From a checkpoint of a small transformer trained on Wikipedia.
Architecture: RMSNorm before each block, rotary positions, no biases in attention or MLP, untied embeddings.
Training: a variant of SOAP for these matrices, 159M tokens.
Each number is 128 + 32 x the weight over its row's rms, rounded and kept within 0 to 255. Layers, rows and columns count from 0. Numbers have three digits each. The size before them is the row's rms in percent of the matrix's.

# layer 21 attention query, 128x128, rms 0.153, rows 0-63, columns 64-95
068:093163149131129135113163126125072134150142117145207067154155053100100094152122142096145133078125
073:187078150110152153106158111151121117098116142195146108176145167163138079145092117121105054172141
084:120099103127080131071097129138121122164141009142160149165164152172191118132101160154089094111125
082:094163142126110120134164102124114115173115123149185142136150149143132138139169095127124095092179
081:094152114156112113102128145134173163125156089162207118065131119151118122109120147122085146197126
099:129143113112113095115169121110119079160147162108157177156130162134129111152146108177147090118127
114:115171091043172106127067144095170090179196120091154112127147145131125161123129111156116158131167
107:156055135100097135161154094153128102133119129126152150125120113128078134207093148146166099160092
106:124143103123137160178106104170122179158144154086093098161078103169086156131155097110185152115117
090:103138173154135100159139164146124127128166142191140105150135177180125141115133103123134152157107
114:123098133136112122151175136123065128172113156201075117171147132125167083102119164192071111055149
109:096100145154103098164078074089138143142160134151139107113156117120103097063104123112177168133144
105:137181154147163150141128147100162120172114162120107153107081139178109130106038145112158140116143
104:120078070128147128123147179139113149091108075090079143137080138146085080157104088154133154137128
098:136094123119145117109122133149104184090085136123158213135167131102099103107179100139109080110116
106:068114106151074101144096138066137092109126089095108150130166185176154099096122160163102142142063
071:114155143133174134125173090152134128157154131117079153083144155112100071113134170103116099148127
072:102113048127111068120123127132173164084113087086088143098129164130097056190110107069147155117076
068:144120165133072131128162149194112198099093140153151079183109119084163140115127200106113140088116
088:169103114147200118147104092155132163130094149102118086120070100105161106085119163108197166123085
097:119116169135146137066156160116125158122181159130074125114094113105082119098126126152150079065133
098:116176132147177066106078161140124172164129138091112099140144136131117121126140143110172145104137
093:122117126114089123148161114091122159132164118094088165207090176153130147175147162162130098099124
074:129151135135127137139093132163105152128093136119174084087140118095144123099221100117101127151129
099:086179102159101112170106166090130167170118069129141126121214125134138127123084149118204186140150
104:119135069126121111070154093173091113139177107238121122087194138109161130168127115082162143114135
104:097091147145125130117071145103133141124169184216141103150080139088084122078134173147149125120115
098:102178140131100140087119067095111140079127096151074131098066192188153116165122145116132128067154
100:164092100149162161157149094146115112132111129114100148194136120151116179151215135162133055179098
097:132134153122055122119129142069101132121148140123146118134176111104165058122056174151074107107146
101:174161137129188157167138103102147154137144143078161091143126138116148162149136129099053094118136
109:167118168064040150106170120117129128107143130057174107134109123126137179118140126134121121145138
058:138110133086125200113153120113137122030092108122175166120123107147167114104094155147194150087143
057:144113100121145116196160160083143120106124145140150207109123127107156084133161139126104128113151
064:136131117139131154118115141081190126122147158151170180100153083117116142115146064144121106124127
067:166166159115110096095148097136161116148097118124092109158109131130126108094112109132130138088150
073:156130153166127151154145099131126095168102170148110092125159099147163127189131118149098133097106
071:122117111134131146096164122117092145107161176134107089148126176164143125144137105103135120093150
064:178137100136144114114166136138205161084111074108150121092092125070136097164082143105185120130113
091:114136103126135124110104169093131072143177068149135139136127087120075172106164173105129123194113
102:097077117118112168138181178136101120096199122122144118105071085142115129049082134107141133108135
128:146145127162130109112129161088113126136150110188125131131141132120170126137182140156124104167125
117:125139157118104159136151103152117124128106173000165090132114099173125109171111117121129100101165
122:132041113051109123101077094109141172105093158100115058084122134123177141152081083100137100153180
123:126147110101084139105136088115129117122115144100172089152183124147114119125169154125084138148105
127:171137129221135095170099197129081121103134116155144133135165074143112138182072089153137149094103
127:127141137127178142126120128136162109075159121117106154096117131148162212108110139129099108154075
104:131167113118177166122116080175137160097161162155080179073113155154106094134157095128166136105132
058:160140130124126106115121068154105132129157061129119171150079100109128142172131112120133114145074
062:179115139094086097231125124158162135173119093142119138137135172098091127129149171133166158147136
060:142127085073089091141158137065132087124127127139140164190123107100077134116117112160125088117139
063:092136164118132164133115155138146058126170118155072168113094132112123141127153117163096167125136
066:105092139142142073128172163123123160151148156150114074153134103137117167111084114168124183157115
077:120110131107121180057149165127077163098086103107103137071114175156200121131059183077114137130112
087:102059120077116129117093131127164109107139058141134133155157074144116154123073151120104112147139
084:118098124168094149148132139129102075116155181145131171123162132108060193114142146148092174107132
093:146099188076109084150125111131121137142151101134163118128164102094100140132083109114139109110127
118:070081096174114154105106154118087157091079066137088127109100092130098150114151092117148137110146
128:064124116137102190122129135144135068118145192107118125171085120165135170140152128126058180145126
116:123104113161095137159163122132060180121082121138128143152073120110106112108175097141108176179081
118:152116183125151156140101167147070165143123105127140121171092094126102123105148161152126163066159
116:148151131136084128147151116121108169115145180138155171149147158099121121122030142147095147108123
118:172085141096103151174166113103132110126118114094157168146118117146124136177112097128134129170132
130:101190126140126142123117105082115121101098095108166095180079111135124163160223145131133055077073
# layer 21 attention key, 128x128, rms 0.162, rows 0-63, columns 64-95
068:152130106098142075145153133101109078122095153157126119120126189135092144164123140112132110067105
069:153154077099155115101148157108122184143105146103168103091168146184155118117132121109101139092114
085:196068145140148116171108130106074098097132113154138127159160120100189119077130176138121087135105
081:131140148148149076145139146162161100096141155119126159195143110075214154098168150121159144143170
083:099159098096157142096147175156129142113127065073120092116151137144160176162116179112128121154175
096:106118127167159092176145196137138068128077147134093157110077095130125153100167159049142187117192
125:123112150182117071127125133143123108089124053173175103159136109120130127159159197176082115073135
089:106100136120103153168143131112162082132100100176165134122204131109103113124045125187112123172109
100:109120170177174108130138142127105138132105131167119150146109074153137177175121135153098150123154
097:175148183159092113180126178155156091107119107140111149108141090135134070084213158087105139140150
115:114116087122183077135101069118148103163078134154058199127145128157090122108142121161121049094124
105:110145154108168133121180130159156130139190063134152152120165139140143102123144089153131104097173
110:161149112083173147118086157106175084113108107197144166178136132101201101092088139156125136110165
110:084073088155095163041141110168102143097088102150125112171117055116151122134071140096150114181158
103:153134053110194103146119138112153151085172094091074120167160109096108101140155092119131130078120
110:101104158113068112133104128100098122074138156068133171125106140118167116126168181136066142118095
061:144138128065160173113133131110127113070143090190102106089183101085145153130116148121134099074051
071:086066163073135134105110135078159126102139140113108124185124162126077159180145158092109105204095
072:134120113140050089132125155101170132172093141156137092139134081123117191125150084144203099091103
093:120115126154123109132094180133188156167096163149075137052071073078134114185099132137172104151175
090:140110127151124102112150109142165145143151135090153116095152164155163107147134121201146163099130
093:123105079125159145164113175141118164133127102077106122102113080160100139115125095141199171096163
093:113139127164177116080135103080171196137133146148078105171145094154126074132128143143159165118125
136:136128108119149181120103167189132138137076138071116141132092091129125109096153109105192197114140
110:138142154112084096147074100104056112131157088119143123102082127097128179155125108122116122104104
105:119140133146122128096076110179121090136119121191200118132210155051179138119154173104166141089111
098:098108070080141152134120106118083175138144101162133196104140133105090111123154122126171173127098
106:178116163132108168109153065097141120108087116115103191142163111121046092089144157091115082142103
102:197168122152089135115113110115120137146066107138075143169107087107105186113172169104019101159176
098:118101146135128184115089166167124106106140109110154062132144099143104142146092142082088125125142
109:137140116123101171134141101143120117100102132060150141186154117135145126143011074155141124116072
112:061148040093093104101123111117122091092117177074186150100126131104116121102109055156125144151152
052:123150101083089082115100157120022115149161094090088101126125100120149129095158167147126096218102
057:150115143122136174092167134173101120145124080147118121099054151161142168095192152156151118087078
061:137175129155134195088155190161143106112092088130125121114133137077151121102111201146153082082066
071:129164136111111169128100075170044147137121161179190123156095101104129217098085139106126193089101
068:066129104149095169105145144162200109152093140113131088148099162136085096113185098108142170163144
068:112152111157126171105118121109098075105169149115174124145158130087075184130197085153092171168065
084:120125150147143146123131114108127174127147144145063117179132092119134138160090130111244136124182
085:178119135102148127119108132117190142126098168150113187169176185161140139168087132157193136155157
112:114116144085134150103179116043093181114150110085124137109073091152141134101124177127111124148098
110:127207108091136103122080100120220094128126137133203159172104126100125129149120141120111139128090
124:125168093071116179141155087135085143129078154124152148112152126158086127141111133075113096126114
109:129131065054130153185138108143094135153101094075132137101199109114129154109105143105122108131059
114:167071141113111123131152157119139120105113152165146130083162111133141141126079135158149124138121
121:103035088172071112183132149127131087140121093111153185118115126095133151161084143188121092140117
121:089153140189068176087101105072158127134165123138135085110129154149163123126074112145149125147115
111:147113107155114104150167137125129120123122096093139103122153113069090165158198107084170134091110
057:100166116172134120107106125082126107079120184166196118107145192125133127154152080106175068153183
059:147186114245159140078119128048093111135115142109132102151146143126069197102132125129113147149087
063:122079113102080193157105123123174091131110103099119115175163151121120171149189149099123185174166
056:138119150142145035116112093124150115175074184077077226154132105139118084175144113121103145132143
070:129027112130079151152103149176147104091148079089132141154160101124155069122141144148102135159135
081:159102115088142086160137105144115125177089101164105119170162131155130105121020093105162114094141
070:135126121145104068120193091062151142120163113145150084142110103125151065153053145180179102136107
094:122159159116124107152105115157171069134139180169206119149187147121100118139102145162195133108121
105:031098144121145141146144167082103143139174133111084097139079096155121105193065147095151142129100
116:125089132104129138182147126124145166119162028206134139158074122095093125143129094100112101143166
126:067138144160102137108087150093119076092066089095134150128126034114095135136109089081122096090169
120:156096126163083113089126082153050154143093210115113094168114144117208137123138084087135164093131
122:135074165179148152104076139167108178103125077186121222126119139147138119193170119123120075102141
110:126126101128205105148148191055149165070180093062139118141143168084164127127072114127105149118141
113:145124152099104158142091083168141060116074103143088063168127125160163183140057112165125176165165
122:167107180131117087118097102173108139162073155121091127097115155174076150135066086110137168123108
# layer 21 attention value, 128x128, rms 0.268, rows 0-31, columns 64-95
090:104172114109145132147123130134177092134153125180115104144127153037080127130131118110085099154106
094:123129107123071103121139070104103127096156132133048161189142162198142202159133127170140105098082
098:097111138136040085179182162143111136118152123114115095107094122126105125122146074124140102119135
091:088095125103136086121142131140156133077121163121138133098146111135191099139127159135137143089137
101:089086170129056105142121168112103149105143119109070119060132176169082142192154133159179117181112
096:129090170104136136146115189112202146107145099141105095167145118177126100076162171159131123105201
102:152118102084160073113137167149165129120079169161121110160160066127126126158119163168169133107145
093:115137061095163185123110122134100101137155129171172123135131102122154121096077185173076133143133
081:154125098102090137096160113140172038163124133137214127082125121109120146113105106076146058122163
096:122146111126165101096176108145155119091123139190141156174093054219118133181115090149081086123105
092:101110108178115131114124131124076173074107125115101142128166149116149169131150130165142168174070
092:135143069186110112148168100115138102146094090162200171091149105092144114110123155061134100154161
084:102108111074141170080126154130149105130077087123183192170153153126102154097147104098146192144126
109:135121175141144132140139062113139151174135152104125109067091122099137146112115088086114138176119
092:159139106166152071161133115115118167127108175138184172116138092106107086127146124094073163163143
081:200081086113141044148138172147141072155099168119076074131061122145201181104105132165076109152143
101:142090174185106147158116156116108137154164102102094066156133193181116112173143150105146120096080
105:047101084105163151117122140137149054180094167173094129181124119125138147117154129100131107101167
082:121162100081102146123119083090129150123124148154136169148095133108190158150112104142150146135040
100:138118123076117127146135104127146123171096148157197160138139099113193154094111122156098116136146
086:132123126023126111113193117156137147139103076164127103160064088103085137109134156120096150130174
112:081135101105138145113141164136177119156119179137193150084118065117089088158143193103120148122121
089:086133112094205167144079101116078134120158127127148117075104144113134135112119135172112101140143
093:127160124150122136146108060128153119207151095148227132137156169133160080120121153092154150106117
082:204126141128062143092208147102124151154097143091109120138113168079089079166122107124154132149052
096:217160171120120090116073165137130142099163102115089095118166160162132198107126180109125106135121
089:092150061173170113121100092192150110134125123094082120126071126096084130109160130148092174168128
086:106091133178137122111173132135148086116103134158150140133122160171098132078109160092093113103100
098:191123111107176206149158131133089069118127112176094096190117077125155120097118153177136134080111
094:062101200143107100161121109115166097138131125165162105101112059145082151117112152138119140135199
096:076151140107133183098131146091152127118148179114117160155074104070121144106155124104153130142182
113:076114091048188136136147169129176142150105197142132187099154141170132102079140160147154180102136
# layer 21 attention output (transposed), 128x128, rms 0.247, rows 0-31, columns 64-95
092:100137121120167144142089152151192151129141138078174172120105119168108128086162098140188212106172
103:131116135115135102118075089096086117127098104120117121126179140150215143185168108122104089136114
104:163127146151168089174164155157097112115172136138089144139119115095098097154053095196168127111121
095:100077137170134147050137121149119161100160122167105170098115098094191170148112112086150134135135
104:175114109104156038119149111154073119107140132115099085115141132100145057142149059149052068110153
103:198091126197112106152163167119146165121072137183083170112118109113167152121186132158077126123100
103:107077148137085133126165152191177086137110113211157142140161124107137133176113152175079127123131
093:100109154142090157156117101085142106102135112197141166144177145123157154107104137187098129139139
081:116124170156127190164105159109162153126138126134105129193068162154128110083001100093115090175138
099:135115086093106158103151132179145140111176133169163131104100094115124130187117126154141150131140
099:209171104072131148108125098091106124135185145131108155115134128080100135170137067103097097163112
094:079175128113093138126073075097117131136160107103145091166110133173085134121079151133179130107168
093:164155118079133193123076125119154194157157108084172114115098112097116169118132149116104145164125
105:112178127073171113203093140133134121130172110065108088158081132106082140128163146123184200174178
097:053158099104138160126117191077147091154117145077142162110079115146132139096167138125163139129121
083:137146159143143116119090162153096125091062191211095125162127106123115112146139135118080108092142
101:161093139131132096113096103228079135070141132101147134175148183149121172121161100180110107108155
105:086030135134100151163132089148122119117095124135131103153143111115157135099100184166085143125104
085:061119147070151101174146155098144110145064144159170118165155134104085158136127088157147150090116
100:040130085129143156133166152124091100161099183200125088114179101117140130105047182181196118102117
085:086164058172137152102116125133102126135193170129116125164148123123125165131126107140103139171145
115:141138126100016159133151150108141177141125130147157193164102096106114158123147118156185165133119
097:100139126084108146144112179090169159098160121111097144129084108161089119119108103119110148145104
100:093144133172093124092107118177147135107122146025139116126154147174138149119189142095187138165144
092:152166097184170085131118151104098118105101164213161098133153181102077154226099115173116157125156
100:160148183130104127104140116120159132075107153134178108122121147157196119162181099159108081143140
091:131223142136127175180109134090119077122108138084162110131134104127145196161141133103082115182135
094:128151140153064115136043110134148159085155112089156177139185121139129134094089088103083166082105
104:110119100092065152080123123125124067127099178170127109128114135112144127147106172109072105169071
096:124130089131159111120104143107144162145095094124131138117095115159123122110036114142129210175075
093:144148104084174192166070122129076112157112148097085138178140124147130096112247139121137177158102
109:118122092113064106119146175135198091100132096132170087129171110094158119100238163151124125155110